{"num_key_value_heads": 1, "intermediate_size": 384, "norm_eps": 1e-05, "init_std_qkv": 0.0499, "beta1": 0.95, "max_grad_norm": 2.0, "decay_fraction": 0.592, "decay_shape": "pow", "final_lr_fraction": 0.02}
Each number is 50 + 12 x the weight over its row's rms, rounded and kept within 0 to 99. Layers, rows and columns count from 0. The size before them is the row's rms in percent of the matrix's.

# down: layer 5 MLP down (transposed), 384x96, rms 0.314, rows 97-132, columns 0-95
# up: layer 5 MLP up, 384x96, rms 0.323, rows 98-133, columns 0-95
down97 102:41 52 49 41 53 54 64 45 41 51 56 61 37 56 65 64 57 48 38 54 41 49 51 57 40 53 41 58 37 55 69 38 51 37 53 42 60 53 49 53 43 50 48 82 59 43 55 71 59 65 25 40 32 38 39 35 59 28 57 39 56 40 29 37 70 55 45 48 39 57 64 53 77 39 47 43 33 60 54 29 76 44 30 39 50 61 34 77 48 54 51 51 31 48 58 72
up98 129:48 50 43 38 43 63 59 62 56 53 44 43 46 50 71 50 28 47 60 76 46 68 35 57 40 60 41 49 27 56 42 50 40 51 59 49 56 33 47 28 55 75 53 58 52 69 55 60 50 56 59 72 41 77 45 41 57 29 23 40 47 32 66 54 57 57 29 40 54 36 27 38 57 42 27 58 59 45 61 43 65 38 42 56 30 50 56 37 52 60 42 61 53 55 44 65
down98 134:53 44 65 68 79 61 47 49 48 58 60 81 39 61 42 41 38 54 22 47 75 52 61 74 53 37 54 59 48 58 59 33 31 40 53 38 64 54 45 34 42 41 52 25 59 49 41 56 47 50 36 52 47 58 53 31 31 45 39 43 46 50 32 50 47 56 37 48 55 51 58 47 53 60 37 54 38 84 41 72 33 41 43 56 52 45 61 61 49 48 24 62 58 53 45 53
up99 108:64 58 54 37 71 47 51 34 66 71 36 56 41 39 59 48 63 40 64 59 49 47 57 61 39 43 26 48 43 45 39 58 34 45 50 45 34 57 58 44 67 42 61 22 44 16 31 28 39 26 54 36 47 75 57 42 48 57 48 56 52 40 35 45 53 64 66 44 47 31 46 71 67 56 46 54 42 56 34 43 42 63 52 45 42 47 70 51 47 74 45 58 52 55 53 44
down99 108:41 58 64 73 58 39 55 49 55 37 52 63 58 46 49 51 52 36 44 31 50 63 26 58 41 50 55 62 43 72 67 69 47 38 42 74 49 54 39 32 51 50 31 60 46 40 50 53 39 58 44 49 21 29 56 50 42 36 28 45 58 50 45 53 50 52 61 65 53 64 60 57 55 44 33 67 61 62 65 59 37 73 42 47 50 72 35 45 33 44 71 50 24 38 39 57
up100 109:37 44 55 24 55 22 64 62 40 49 55 75 38 44 68 36 29 63 53 70 54 40 50 69 36 47 41 49 41 54 44 56 42 67 46 45 65 57 42 53 55 55 63 44 57 67 59 49 57 31 45 41 42 61 53 55 57 49 19 55 48 45 64 47 75 61 37 44 53 51 46 52 61 40 44 59 50 57 77 51 74 41 64 67 62 56 34 59 47 75 49 36 46 36 63 50
down100 096:67 41 48 60 44 75 47 50 41 56 38 39 50 49 40 51 44 60 38 59 54 42 39 48 45 49 41 52 56 59 65 53 31 50 43 44 43 61 39 41 68 52 35 25 54 74 50 60 24 36 27 35 44 51 37 32 50 41 59 42 72 38 55 29 38 70 58 56 43 52 49 51 61 51 54 43 46 49 26 64 49 56 69 50 56 30 50 24 74 60 63 66 33 60 64 63
up101 114:45 27 75 49 44 71 62 51 61 64 43 26 34 41 55 39 49 49 45 60 51 18 52 51 40 44 53 55 50 54 44 40 69 34 55 43 40 38 53 39 53 44 69 79 59 48 56 47 38 63 57 70 42 48 48 41 29 59 48 34 74 43 62 59 58 56 51 46 59 25 35 43 36 58 42 45 44 53 58 53 68 45 38 61 41 48 34 78 31 48 52 52 60 68 57 47
down101 112:45 54 48 39 59 67 45 29 75 39 66 34 69 42 71 46 54 58 31 46 81 42 19 36 40 41 48 27 54 57 62 51 68 38 55 42 33 54 41 65 60 67 56 45 59 36 44 49 34 40 35 62 53 45 54 52 52 49 37 56 38 45 49 51 60 51 66 53 45 54 50 45 45 34 61 43 46 44 46 75 45 66 39 35 28 53 32 75 50 66 43 52 56 43 49 49
up102 105:47 26 50 52 48 57 33 60 43 27 41 33 58 45 56 70 65 52 47 39 50 46 47 38 51 73 41 40 38 47 54 42 63 53 33 42 48 41 39 51 55 62 50 48 34 45 70 43 55 44 52 47 50 70 67 41 41 68 62 75 46 39 58 68 77 36 56 61 50 49 50 61 34 45 50 24 39 43 54 61 63 61 46 43 31 56 23 54 60 50 59 84 54 61 37 43
down102 108:71 33 46 32 45 61 54 57 48 43 65 35 53 52 79 61 44 41 40 48 42 44 47 61 57 51 29 46 56 70 65 58 51 64 46 51 62 29 51 57 16 66 57 58 68 64 65 43 53 64 51 45 61 66 51 60 56 31 55 66 72 44 40 50 59 49 51 54 64 66 73 41 62 69 58 26 51 70 58 55 38 69 45 66 49 50 44 61 44 40 51 49 69 48 51 48
up103 101:56 51 65 42 58 69 50 43 63 69 68 57 69 48 45 43 51 40 39 68 47 38 47 59 68 64 23 59 57 48 65 66 52 48 59 35 54 32 29 49 51 69 34 64 51 59 66 49 38 59 49 23 53 31 54 41 60 68 57 34 46 40 67 53 33 28 44 45 38 67 55 55 49 61 56 29 69 45 42 52 54 40 65 52 28 51 55 49 49 54 57 63 33 68 39 48
down103 092:41 54 31 51 60 35 47 56 38 53 49 38 65 37 66 56 44 66 63 40 47 56 40 40 42 52 49 31 61 45 51 43 38 34 63 50 63 49 38 60 45 54 67 47 37 59 69 47 56 44 49 17 29 33 53 56 58 51 54 50 35 36 54 28 46 33 75 64 43 59 71 70 48 40 46 62 68 31 71 33 42 28 52 38 45 56 59 62 44 45 44 56 52 37 42 74
up104 117:64 50 65 54 37 56 46 64 57 70 43 42 62 45 60 47 53 36 70 52 38 54 55 61 67 58 25 49 40 52 44 34 85 52 61 40 50 53 66 39 43 46 37 56 59 62 61 24 45 53 50 42 48 27 33 48 34 56 57 41 59 53 54 55 44 26 56 45 51 61 12 37 42 62 57 48 43 51 37 57 65 46 70 49 62 38 51 60 47 62 55 42 53 21 39 52
down104 117:49 28 45 58 56 50 63 50 57 25 67 51 67 50 42 59 34 42 63 36 65 57 62 80 66 59 56 52 46 38 59 46 21 32 35 41 50 46 62 49 43 39 44 42 60 26 36 26 51 65 48 54 23 54 63 54 29 39 55 42 62 60 40 51 49 45 58 47 52 37 49 38 50 55 51 39 51 43 45 44 62 48 54 51 51 56 62 81 27 54 44 48 73 43 36 36
up105 114:61 58 48 53 55 37 31 25 47 43 54 38 69 20 36 53 54 47 50 56 48 58 46 61 63 52 38 62 44 43 38 45 81 59 45 45 19 49 44 51 36 63 32 50 46 41 40 25 46 36 67 61 51 58 60 41 60 57 68 61 75 48 49 60 51 41 46 53 43 60 36 50 47 48 39 55 58 24 27 60 31 64 43 70 45 29 45 61 48 52 58 65 49 61 54 56
down105 121:38 46 76 55 62 67 42 39 16 31 37 44 44 48 44 54 56 75 53 45 38 54 60 57 64 62 40 68 49 34 60 32 77 44 67 43 46 45 46 53 63 49 45 72 67 61 46 33 46 60 52 45 48 70 54 45 48 31 66 71 59 47 55 32 61 41 61 56 58 65 32 27 49 40 40 61 56 50 61 41 30 54 43 40 63 52 42 56 59 56 58 57 55 68 51 50
up106 111:57 44 71 57 61 52 50 67 48 77 74 44 54 46 39 36 33 45 55 55 48 38 65 50 42 44 34 45 33 52 36 34 62 52 64 50 63 53 40 47 42 42 37 50 39 39 80 50 42 54 42 50 52 56 67 46 75 44 67 51 26 37 53 49 42 55 71 38 31 39 36 44 40 54 51 50 50 58 38 47 83 39 65 65 33 50 49 53 30 59 27 51 53 62 55 46
down106 106:48 76 27 34 48 37 61 45 48 37 61 61 54 56 60 37 59 43 62 54 59 60 59 40 65 43 55 47 29 41 47 60 34 22 56 58 47 52 71 59 41 53 50 35 56 59 52 58 80 37 35 51 53 54 42 35 21 42 54 64 61 42 66 25 42 53 44 49 71 64 62 29 45 47 52 43 41 46 63 43 42 24 57 45 48 41 35 61 34 56 35 48 48 46 61 40
up107 105:73 43 51 60 47 37 57 80 52 50 69 53 78 24 48 63 50 37 50 50 52 28 68 45 63 54 47 50 35 54 51 58 56 52 57 29 30 50 47 44 46 46 70 58 52 55 52 59 61 18 46 32 66 45 69 52 43 31 62 47 43 51 52 60 44 55 41 48 42 49 39 37 37 50 67 67 41 46 47 59 25 51 52 66 24 54 55 63 46 56 36 37 56 47 62 34
down107 104:49 72 53 45 61 66 51 55 53 41 36 43 72 58 44 43 44 58 43 41 78 55 55 30 38 58 49 23 48 68 53 52 70 36 77 46 31 29 52 55 55 55 50 29 68 61 46 63 59 48 51 43 46 47 39 50 55 43 52 38 50 42 65 51 33 47 68 46 62 46 74 54 59 27 34 37 53 51 50 28 58 51 56 45 58 83 60 50 51 52 55 49 27 47 47 66
up108 114:38 51 59 55 68 44 39 34 57 49 38 53 57 67 68 42 56 53 36 45 66 18 50 60 49 69 40 27 58 68 53 53 42 60 39 46 43 48 34 55 47 63 67 57 63 52 59 39 59 33 40 42 57 46 42 62 26 49 54 44 68 20 57 43 43 58 47 33 59 64 54 45 52 61 49 47 42 39 41 44 55 36 33 59 61 62 45 59 46 32 70 41 68 66 50 17
down108 113:71 47 44 70 24 47 57 52 48 52 52 15 36 46 44 45 67 54 49 51 67 38 38 64 53 35 44 63 40 57 41 27 58 40 57 48 42 74 62 55 46 51 46 50 63 66 48 43 41 39 63 55 53 64 67 69 44 43 41 40 61 67 76 40 71 73 39 59 39 66 41 67 35 48 65 39 44 54 34 46 44 56 49 68 42 43 59 52 52 60 43 62 68 47 57 58
up109 116:52 53 65 53 40 48 55 47 47 46 71 50 54 64 73 41 44 44 67 64 63 36 45 66 59 57 44 61 38 64 53 58 65 59 46 44 59 67 37 36 33 56 35 46 42 52 43 70 40 41 57 25 46 90 48 42 34 48 24 58 41 52 68 49 42 55 48 51 44 27 34 53 45 58 80 44 44 39 58 42 24 49 62 51 50 52 26 47 54 43 55 53 52 68 37 52
down109 112:58 40 71 49 51 82 46 51 46 52 57 56 60 69 42 62 56 40 56 65 69 25 45 57 33 63 74 70 44 52 37 37 47 50 34 60 32 50 28 48 64 38 47 49 62 49 53 73 37 61 47 48 50 55 38 56 39 55 57 51 53 48 51 34 56 62 35 53 14 60 40 79 43 45 60 47 40 42 24 58 52 50 47 51 52 37 40 68 49 53 43 64 45 53 59 36
up110 121:41 41 49 55 43 59 39 41 36 41 47 73 39 48 63 52 58 63 56 50 49 62 46 57 71 70 60 53 54 40 72 62 61 60 50 33 58 34 34 47 39 69 64 55 22 48 54 57 48 49 50 57 47 43 48 42 43 40 19 46 32 47 51 67 47 61 32 35 58 45 40 46 45 40 72 61 45 38 58 38 57 49 57 63 52 58 49 71 78 12 48 40 44 56 62 47
down110 110:48 44 44 53 64 51 57 47 67 56 59 60 54 39 46 57 43 73 47 52 48 29 55 51 35 22 42 51 55 59 62 54 36 43 57 58 42 67 60 28 51 37 63 63 42 48 36 32 39 60 51 55 52 47 56 62 66 50 74 40 62 40 33 42 58 29 61 46 57 47 64 52 45 29 78 75 52 51 59 60 49 36 70 60 64 72 38 42 31 46 33 52 51 41 43 73
up111 103:31 38 47 47 48 64 57 54 55 73 50 63 41 46 51 64 51 34 55 38 49 63 46 54 60 68 66 55 47 43 42 35 27 34 69 64 51 45 40 52 35 53 35 55 39 43 33 60 35 50 45 41 54 69 67 23 41 56 64 63 37 41 70 72 71 53 52 50 25 28 25 54 51 54 58 44 71 60 46 52 63 35 39 33 36 52 42 36 57 50 35 46 57 45 55 43
down111 101:54 73 52 54 47 56 61 64 50 76 65 59 59 67 57 62 51 48 75 63 63 46 42 46 41 47 35 59 34 44 51 66 48 49 41 45 41 62 54 63 49 63 35 38 42 54 49 57 85 49 41 39 53 46 43 66 60 59 38 54 53 49 65 19 50 69 37 58 57 67 62 35 60 62 64 36 55 44 59 56 35 29 64 48 44 47 19 47 49 65 36 61 48 62 53 59
up112 122:52 35 63 38 54 58 61 33 58 66 36 53 70 46 49 62 43 42 37 55 66 41 46 63 57 34 36 59 21 67 24 60 51 42 76 39 62 51 57 23 46 35 50 43 62 55 50 63 48 41 58 76 41 69 61 57 62 48 47 55 42 42 67 47 54 47 52 48 51 39 52 33 52 53 69 56 70 27 42 47 24 45 40 52 42 56 45 46 34 53 49 47 73 60 38 46
down112 130:38 57 48 54 41 53 19 54 44 49 29 28 57 67 53 53 44 49 37 68 51 38 64 75 69 54 24 33 53 56 41 39 39 23 47 61 34 64 46 66 52 72 52 62 48 53 51 72 59 37 46 60 55 52 51 32 54 40 70 50 41 32 43 41 56 59 47 50 34 53 47 50 36 21 62 38 41 36 46 57 55 68 36 48 42 61 39 53 47 52 60 63 54 67 53 54
up113 033:50 30 27 57 46 65 51 88 35 47 51 67 55 54 55 39 44 51 60 41 44 54 67 32 43 53 43 45 61 50 72 54 42 53 52 47 47 59 22 52 41 67 40 37 61 52 44 42 51 44 41 60 45 60 51 49 43 22 58 58 43 35 35 44 39 47 45 86 46 45 40 41 52 44 45 61 59 42 63 47 57 48 50 43 49 60 32 63 56 53 49 50 47 42 54 03
down113 033:39 60 53 56 37 37 78 30 50 51 41 55 46 41 42 52 40 49 60 40 42 34 44 68 35 11 50 52 45 60 50 54 52 45 43 49 46 50 30 48 24 37 43 42 55 61 35 46 58 48 45 46 41 44 54 56 54 90 58 38 45 53 58 48 63 46 54 28 75 53 76 29 32 59 36 48 53 73 41 46 42 46 51 45 54 39 54 46 61 68 55 55 60 46 50 67
up114 088:62 55 64 45 33 45 54 50 52 55 41 66 58 57 46 48 54 54 53 43 34 41 62 34 69 49 39 51 55 24 58 65 30 69 36 35 58 40 39 43 48 45 68 40 43 49 57 51 50 60 77 35 61 56 44 61 54 37 41 55 36 49 60 80 50 62 30 62 64 67 40 43 69 71 60 58 58 36 48 58 45 33 57 88 50 29 46 41 51 55 68 55 45 48 56 58
down114 101:25 48 49 42 53 41 51 61 52 55 52 50 64 42 45 21 48 44 61 48 50 52 36 47 71 58 31 54 52 37 60 74 48 58 49 42 46 61 51 55 11 52 63 47 47 43 57 44 71 47 49 40 43 56 33 45 41 49 48 97 43 56 40 41 43 53 48 48 47 67 26 64 53 39 61 47 40 56 59 62 54 63 69 66 51 50 51 44 44 46 42 61 19 54 42 62
up115 121:37 63 45 50 45 49 44 57 33 63 58 61 59 66 38 64 52 43 50 56 48 44 41 57 73 32 35 69 39 39 52 45 52 47 48 49 65 47 56 50 50 49 59 51 43 57 56 51 64 40 62 55 60 71 37 69 63 46 33 59 29 60 55 38 75 29 41 72 36 51 40 41 62 35 30 68 58 50 48 55 50 39 44 81 38 40 64 37 54 64 37 49 54 76 33 27
down115 118:42 51 50 64 42 84 69 59 32 46 47 64 75 63 54 35 55 63 55 47 51 60 51 41 49 37 62 44 44 69 57 29 57 37 64 77 44 43 33 55 69 62 70 58 29 51 52 52 54 63 41 42 31 36 51 61 66 42 46 52 68 35 44 44 41 52 54 54 55 42 32 59 65 54 50 50 51 71 38 52 32 59 33 56 34 42 68 63 64 51 64 36 52 63 50 44
up116 031:23 52 49 53 48 53 54 42 41 58 53 50 40 38 49 54 52 55 57 53 51 45 48 64 47 58 47 50 44 65 57 56 47 67 56 53 56 36 35 68 39 53 64 58 56 43 46 43 22 56 49 35 57 48 47 21 45 50 24 47 51 27 51 50 67 56 27 98 58 30 54 45 50 50 54 54 45 37 55 64 71 51 56 57 43 51 46 71 26 34 53 57 39 28 30 50
down116 036:31 35 53 53 54 60 51 63 67 50 24 49 51 38 54 23 51 31 47 58 51 77 44 60 48 48 62 51 62 54 50 53 57 20 43 49 52 55 26 53 66 56 45 41 55 45 50 75 49 39 56 83 50 47 52 71 54 53 52 59 46 56 58 51 39 35 56 39 47 49 47 53 58 42 71 59 50 56 61 37 71 12 47 52 77 50 48 49 50 33 51 56 63 49 64 51
up117 101:34 47 72 54 47 52 34 42 48 51 51 49 48 62 52 42 48 48 41 34 56 49 25 90 58 79 58 26 74 58 65 33 39 43 56 61 58 52 48 37 48 44 37 58 55 55 50 71 56 46 46 53 52 49 40 54 53 46 27 48 43 42 51 65 53 54 55 50 41 41 49 39 60 57 37 41 62 57 34 74 71 60 39 39 41 53 69 47 52 45 58 40 83 57 56 32
down117 099:38 56 28 34 54 53 75 56 50 46 64 55 53 48 52 38 23 71 61 59 56 51 51 59 33 49 47 40 55 68 52 59 40 52 74 56 52 53 66 60 44 56 44 55 55 61 48 35 50 56 34 20 77 54 52 55 55 66 45 35 51 53 55 35 31 61 30 41 50 63 74 42 45 79 42 52 49 64 61 51 32 39 50 35 34 40 50 43 30 52 52 72 50 46 63 52
up118 114:56 74 63 57 65 39 55 47 35 54 61 56 51 63 37 42 45 69 37 41 56 47 63 72 62 65 73 34 65 37 51 51 22 47 42 29 38 28 45 65 48 59 56 45 43 51 50 53 54 26 60 41 51 52 24 54 49 66 49 49 47 50 45 35 75 53 37 47 43 43 45 49 62 26 35 39 62 40 46 62 37 41 44 59 30 49 56 50 39 61 32 62 44 66 67 43
down118 128:49 61 58 62 67 49 47 53 50 55 51 42 52 43 42 47 57 71 40 32 47 60 60 50 61 68 79 56 45 39 61 45 42 46 69 60 28 47 49 48 63 54 55 53 36 52 50 31 34 49 51 46 60 46 70 68 42 70 35 42 60 29 60 52 63 40 56 30 36 37 45 56 69 28 55 42 54 67 59 32 50 64 28 52 52 63 77 57 47 49 67 57 79 46 61 64
up119 108:55 45 73 47 53 38 49 53 32 65 34 56 42 54 42 36 53 81 33 37 48 57 67 60 49 46 35 63 58 81 47 73 47 77 53 41 58 28 64 55 50 49 49 42 47 37 66 50 45 51 65 42 42 46 37 73 36 46 46 64 43 43 44 50 65 69 31 43 48 62 46 73 32 48 53 65 36 49 53 50 59 42 73 48 47 46 67 46 38 39 42 50 49 70 57 44
down119 106:49 59 56 33 33 34 31 47 49 59 56 38 52 44 47 63 54 62 65 50 42 50 38 32 29 36 57 69 70 47 66 59 34 60 65 63 31 43 54 65 59 58 44 58 63 61 31 43 38 52 53 64 56 55 57 64 68 55 40 66 60 69 54 39 44 46 49 45 54 38 35 33 35 41 45 19 31 51 54 54 40 62 67 63 53 38 62 36 40 71 32 63 61 50 61 41
up120 113:44 29 50 26 53 54 57 39 31 51 63 38 46 11 40 42 36 67 29 48 49 36 58 37 54 56 45 43 32 73 49 54 58 62 52 53 44 43 63 52 39 47 38 49 35 45 58 45 43 33 45 56 64 43 34 42 57 61 57 39 61 52 47 55 62 49 55 66 56 54 28 49 49 59 49 48 46 25 42 59 49 60 45 74 48 59 16 56 56 60 70 64 76 45 58 50
down120 110:50 35 37 45 54 60 49 39 55 45 51 49 31 38 32 52 50 70 37 66 62 68 53 31 44 41 35 34 56 58 47 59 56 52 66 42 30 64 48 64 55 45 19 42 61 58 43 58 54 51 48 50 61 51 40 42 29 61 53 18 48 51 24 46 51 57 82 61 47 54 76 61 37 44 63 54 52 35 76 46 48 47 41 67 68 55 38 53 51 51 55 42 44 50 70 58
up121 038:64 58 70 56 54 63 45 50 45 48 47 60 10 43 47 43 58 63 47 49 61 60 49 56 39 70 50 46 57 52 64 36 50 60 60 60 39 56 40 32 39 56 39 59 57 43 28 21 34 65 77 51 49 41 51 38 38 56 39 48 52 41 39 43 57 46 45 71 50 22 61 66 40 21 50 51 33 39 48 63 53 47 52 46 49 40 56 50 42 54 41 21 48 60 61 34
down121 036:66 46 33 36 36 48 71 65 45 56 55 43 31 55 37 40 59 44 41 37 69 48 42 59 36 25 53 63 49 42 50 43 53 49 39 56 50 44 74 62 79 57 25 40 66 41 49 44 73 51 29 53 43 41 58 39 73 42 62 54 47 45 57 45 65 23 40 33 59 58 38 47 38 32 68 58 61 44 43 37 45 60 58 50 58 53 66 52 35 44 55 56 49 45 65 68
up122 102:78 64 72 62 57 31 41 49 43 65 53 65 68 74 58 39 45 43 58 64 50 34 26 49 61 55 39 56 60 43 53 54 49 69 24 52 35 47 60 71 72 63 57 55 47 57 36 47 29 46 64 32 64 35 48 48 53 42 50 42 53 39 55 39 38 55 44 54 41 55 52 32 57 56 41 50 54 51 42 50 30 45 67 48 40 53 70 49 56 48 43 48 31 79 32 44
down122 091:62 39 54 38 25 52 69 48 42 59 59 42 71 37 60 55 44 56 27 50 34 61 48 54 48 49 57 57 34 39 47 36 49 35 48 42 48 70 36 79 42 46 47 48 54 67 32 30 32 62 56 54 46 55 48 52 48 52 50 43 40 63 68 31 36 56 49 49 44 40 46 31 39 54 44 43 33 61 44 53 45 65 19 53 33 64 54 68 55 33 68 36 57 53 66 27
up123 115:77 58 55 61 43 71 56 51 32 41 52 49 35 52 58 38 67 46 52 64 42 67 44 34 57 62 32 41 60 41 58 37 52 38 36 50 39 63 63 59 30 55 65 68 58 48 44 51 46 32 55 56 43 48 34 53 34 65 49 45 70 57 53 50 58 54 52 69 72 59 56 51 49 36 48 47 39 46 45 58 61 44 77 44 67 24 46 89 55 64 43 38 57 34 54 51
down123 114:62 53 63 35 34 34 46 46 45 30 59 84 52 16 62 64 49 40 63 45 73 39 56 54 32 38 78 33 47 64 51 35 50 40 49 54 44 60 43 49 42 55 53 40 43 46 75 52 57 54 53 36 53 51 58 47 35 46 60 32 59 65 31 54 57 53 57 61 58 54 52 70 54 54 63 14 47 35 46 49 44 60 35 56 54 50 48 68 60 47 47 62 45 34 52 44
up124 122:61 37 25 47 62 46 25 50 34 86 51 52 46 38 57 50 45 53 62 31 56 45 44 45 74 61 41 58 62 49 56 64 52 34 46 44 58 58 55 52 42 68 48 44 37 55 70 51 36 26 46 57 48 56 36 52 59 54 24 56 61 37 61 58 49 44 43 42 43 39 43 66 73 41 49 31 77 59 66 38 68 55 58 53 39 55 44 40 47 51 27 70 48 58 49 61
down124 115:55 45 26 52 63 56 56 53 32 41 70 73 52 40 65 65 81 57 54 55 60 42 70 56 41 46 72 56 52 50 31 62 41 27 33 66 55 46 65 59 68 57 43 29 55 44 51 65 60 42 42 48 40 58 55 41 59 55 63 50 44 47 46 43 44 61 36 47 56 55 55 53 77 50 47 38 59 37 53 61 50 58 56 74 52 45 40 52 28 60 43 33 29 34 43 26
up125 103:64 54 53 42 50 33 52 43 61 39 57 61 35 57 45 53 49 58 46 57 63 46 52 50 71 73 48 59 50 66 90 25 53 48 52 48 58 57 68 41 40 66 58 54 44 58 65 47 58 57 58 26 72 32 50 29 43 36 35 25 47 39 47 55 60 83 45 44 52 59 44 43 57 60 67 54 46 54 56 51 61 45 40 60 61 40 41 69 63 39 47 49 25 49 35 49
down125 100:66 62 55 25 51 35 46 74 77 60 51 63 47 49 46 68 56 54 54 44 85 54 59 39 65 32 47 44 39 58 61 30 44 30 42 56 68 38 58 60 66 39 37 32 52 45 46 63 62 34 63 52 50 77 55 47 50 43 59 71 48 46 54 45 40 67 56 52 52 29 53 50 34 48 40 46 32 59 62 42 39 59 33 57 31 43 54 66 55 46 50 51 49 40 65 41
up126 111:35 47 47 41 56 66 47 49 74 49 53 44 39 38 42 30 17 61 42 59 59 45 55 71 73 48 28 67 35 57 46 56 34 63 50 62 53 28 78 48 38 58 56 63 67 46 62 50 30 44 56 56 27 47 39 53 54 61 31 46 48 30 47 60 44 50 54 50 38 51 39 68 53 40 42 48 36 40 40 42 50 64 42 60 76 46 60 46 56 53 44 39 32 64 33 48
down126 109:51 60 48 52 49 61 54 68 84 29 44 48 65 38 46 36 34 65 48 53 69 69 65 30 50 35 65 42 37 31 65 52 46 47 63 60 23 44 46 56 53 52 39 35 58 60 54 68 43 42 63 50 39 54 30 63 57 47 59 44 53 47 37 57 48 60 59 60 63 56 59 38 48 60 51 60 41 44 55 59 42 65 28 40 71 81 60 61 55 53 36 54 29 47 42 62
up127 119:42 53 48 73 40 45 33 29 38 54 51 43 53 59 71 42 47 33 51 42 62 46 35 78 65 48 48 62 48 48 40 66 46 75 70 40 59 42 60 49 39 43 41 57 40 43 61 58 29 42 55 37 60 58 28 55 37 43 37 52 44 48 37 74 28 32 49 46 66 63 54 48 47 59 61 67 42 31 66 53 41 33 55 46 59 70 42 47 51 32 34 44 59 41 69 65
down127 129:73 46 50 51 35 53 50 58 77 56 61 47 43 31 38 59 57 59 55 61 43 35 29 55 45 42 51 55 38 25 58 48 18 50 53 54 65 62 52 50 37 47 61 59 53 58 46 44 38 37 53 66 65 26 23 73 30 34 58 40 58 67 45 49 37 41 56 59 52 54 46 42 42 49 67 44 61 41 53 52 70 39 30 69 45 46 36 61 51 46 38 48 56 53 60 77
up128 107:62 51 51 39 53 60 32 43 43 36 49 42 48 72 63 42 51 53 55 48 25 54 55 44 66 47 56 39 40 46 44 53 46 73 50 42 54 53 77 53 38 73 31 45 36 52 69 56 50 29 55 58 15 53 48 54 55 52 51 51 33 46 36 72 31 52 26 54 60 55 47 68 33 41 41 71 62 27 61 55 66 34 49 46 58 70 50 67 43 54 53 55 54 57 31 51
down128 096:35 68 48 26 45 59 66 59 54 41 47 48 48 51 46 42 63 25 27 53 56 56 63 49 35 45 29 44 50 47 71 40 49 37 37 54 55 51 30 45 38 56 51 62 59 46 48 38 54 68 38 56 47 50 82 43 51 57 61 60 58 45 37 36 76 53 52 51 56 54 58 47 53 48 62 61 50 50 17 33 56 42 79 30 64 68 52 71 46 55 47 33 44 46 43 64
up129 105:41 36 63 62 58 53 40 44 56 64 48 46 59 30 53 61 62 62 35 55 59 44 52 60 54 36 32 30 61 67 41 38 26 32 67 51 37 48 46 44 39 67 67 49 39 34 45 26 53 46 45 57 47 60 59 43 50 85 45 47 39 52 46 42 34 52 49 47 67 67 50 54 37 51 54 71 50 52 61 23 39 51 33 50 52 44 68 68 37 42 53 32 72 47 40 32
down129 117:73 38 55 28 39 55 50 62 56 34 56 29 48 60 39 69 50 47 37 44 36 56 35 72 60 50 37 35 65 57 51 42 59 38 57 50 75 53 38 58 58 55 57 48 58 68 49 42 66 55 61 24 65 49 54 33 44 35 44 48 47 62 53 44 29 63 36 58 48 76 48 64 58 42 47 49 54 64 37 53 42 64 35 35 53 81 67 56 27 59 53 51 59 60 58 50
up130 119:49 41 39 47 58 38 35 39 45 50 51 55 48 51 47 44 50 37 60 19 41 53 42 50 77 60 42 52 50 54 49 31 65 64 44 54 58 52 54 44 56 75 50 48 44 68 38 58 44 15 48 41 40 49 54 36 52 65 47 34 61 36 60 57 29 49 35 54 35 19 18 71 53 52 62 52 65 27 67 61 37 60 51 41 52 58 59 36 53 52 65 51 62 57 41 49
down130 118:55 49 46 39 46 35 56 28 24 42 66 54 53 33 57 56 51 46 79 36 78 48 64 42 36 43 53 56 65 68 58 49 41 39 33 37 34 44 61 62 74 59 64 48 73 47 25 60 46 59 37 67 38 49 56 42 62 52 32 52 54 48 35 48 33 32 32 56 40 51 45 41 84 46 48 41 56 38 55 52 42 61 41 61 44 49 55 52 56 59 49 51 53 43 67 56
up131 104:50 43 52 44 55 48 28 31 32 45 34 59 47 52 66 64 43 40 64 64 65 32 53 53 19 73 25 57 51 71 40 82 52 66 57 55 60 63 46 64 49 44 50 59 46 56 62 42 68 58 45 49 34 45 63 49 51 29 52 50 42 41 62 35 52 54 35 53 43 54 46 57 44 48 45 49 25 48 65 45 64 36 65 37 43 41 46 48 55 53 54 41 51 35 28 75
down131 112:47 62 50 49 54 70 59 67 54 52 39 66 65 36 50 50 28 66 55 50 54 75 63 37 49 55 44 34 52 64 23 72 04 56 60 59 36 42 50 69 57 60 44 44 49 55 50 47 40 54 53 33 40 40 49 43 33 57 45 46 53 40 51 68 52 56 40 49 49 55 48 58 48 58 73 36 38 47 61 78 41 44 40 54 51 44 53 51 81 45 51 66 48 38 46 60
up132 110:58 60 63 44 60 53 42 54 43 40 35 48 52 43 55 40 47 62 16 55 71 40 53 61 39 47 29 49 51 76 49 44 57 46 46 55 59 25 49 35 60 29 57 50 58 52 30 56 40 28 47 48 52 30 53 53 51 46 57 46 61 47 54 37 36 47 60 73 40 29 39 41 52 55 27 48 33 54 41 55 33 71 67 32 37 77 62 69 59 49 55 56 52 38 38 43
down132 109:46 42 31 38 50 39 46 53 42 41 74 72 46 45 45 57 39 57 44 37 29 52 35 58 60 47 53 82 46 48 66 59 45 42 56 49 23 28 54 45 44 37 35 60 49 63 55 52 51 77 52 54 63 50 61 36 67 57 45 59 68 62 42 39 40 39 63 49 43 61 61 58 55 56 22 46 54 74 38 57 31 46 61 53 37 48 65 63 36 48 66 53 65 53 54 24
up133 032:36 31 40 44 62 47 33 52 46 60 49 27 12 44 53 49 48 38 23 54 45 54 30 41 60 53 55 37 49 45 45 62 48 63 73 27 38 50 24 46 38 74 50 41 49 48 58 56 42 58 49 48 62 45 39 42 43 48 55 48 46 30 47 55 31 43 19 61 43 35 44 55 67 41 49 52 43 47 54 53 60 37 61 59 42 63 56 79 54 49 50 75 59 55 56 53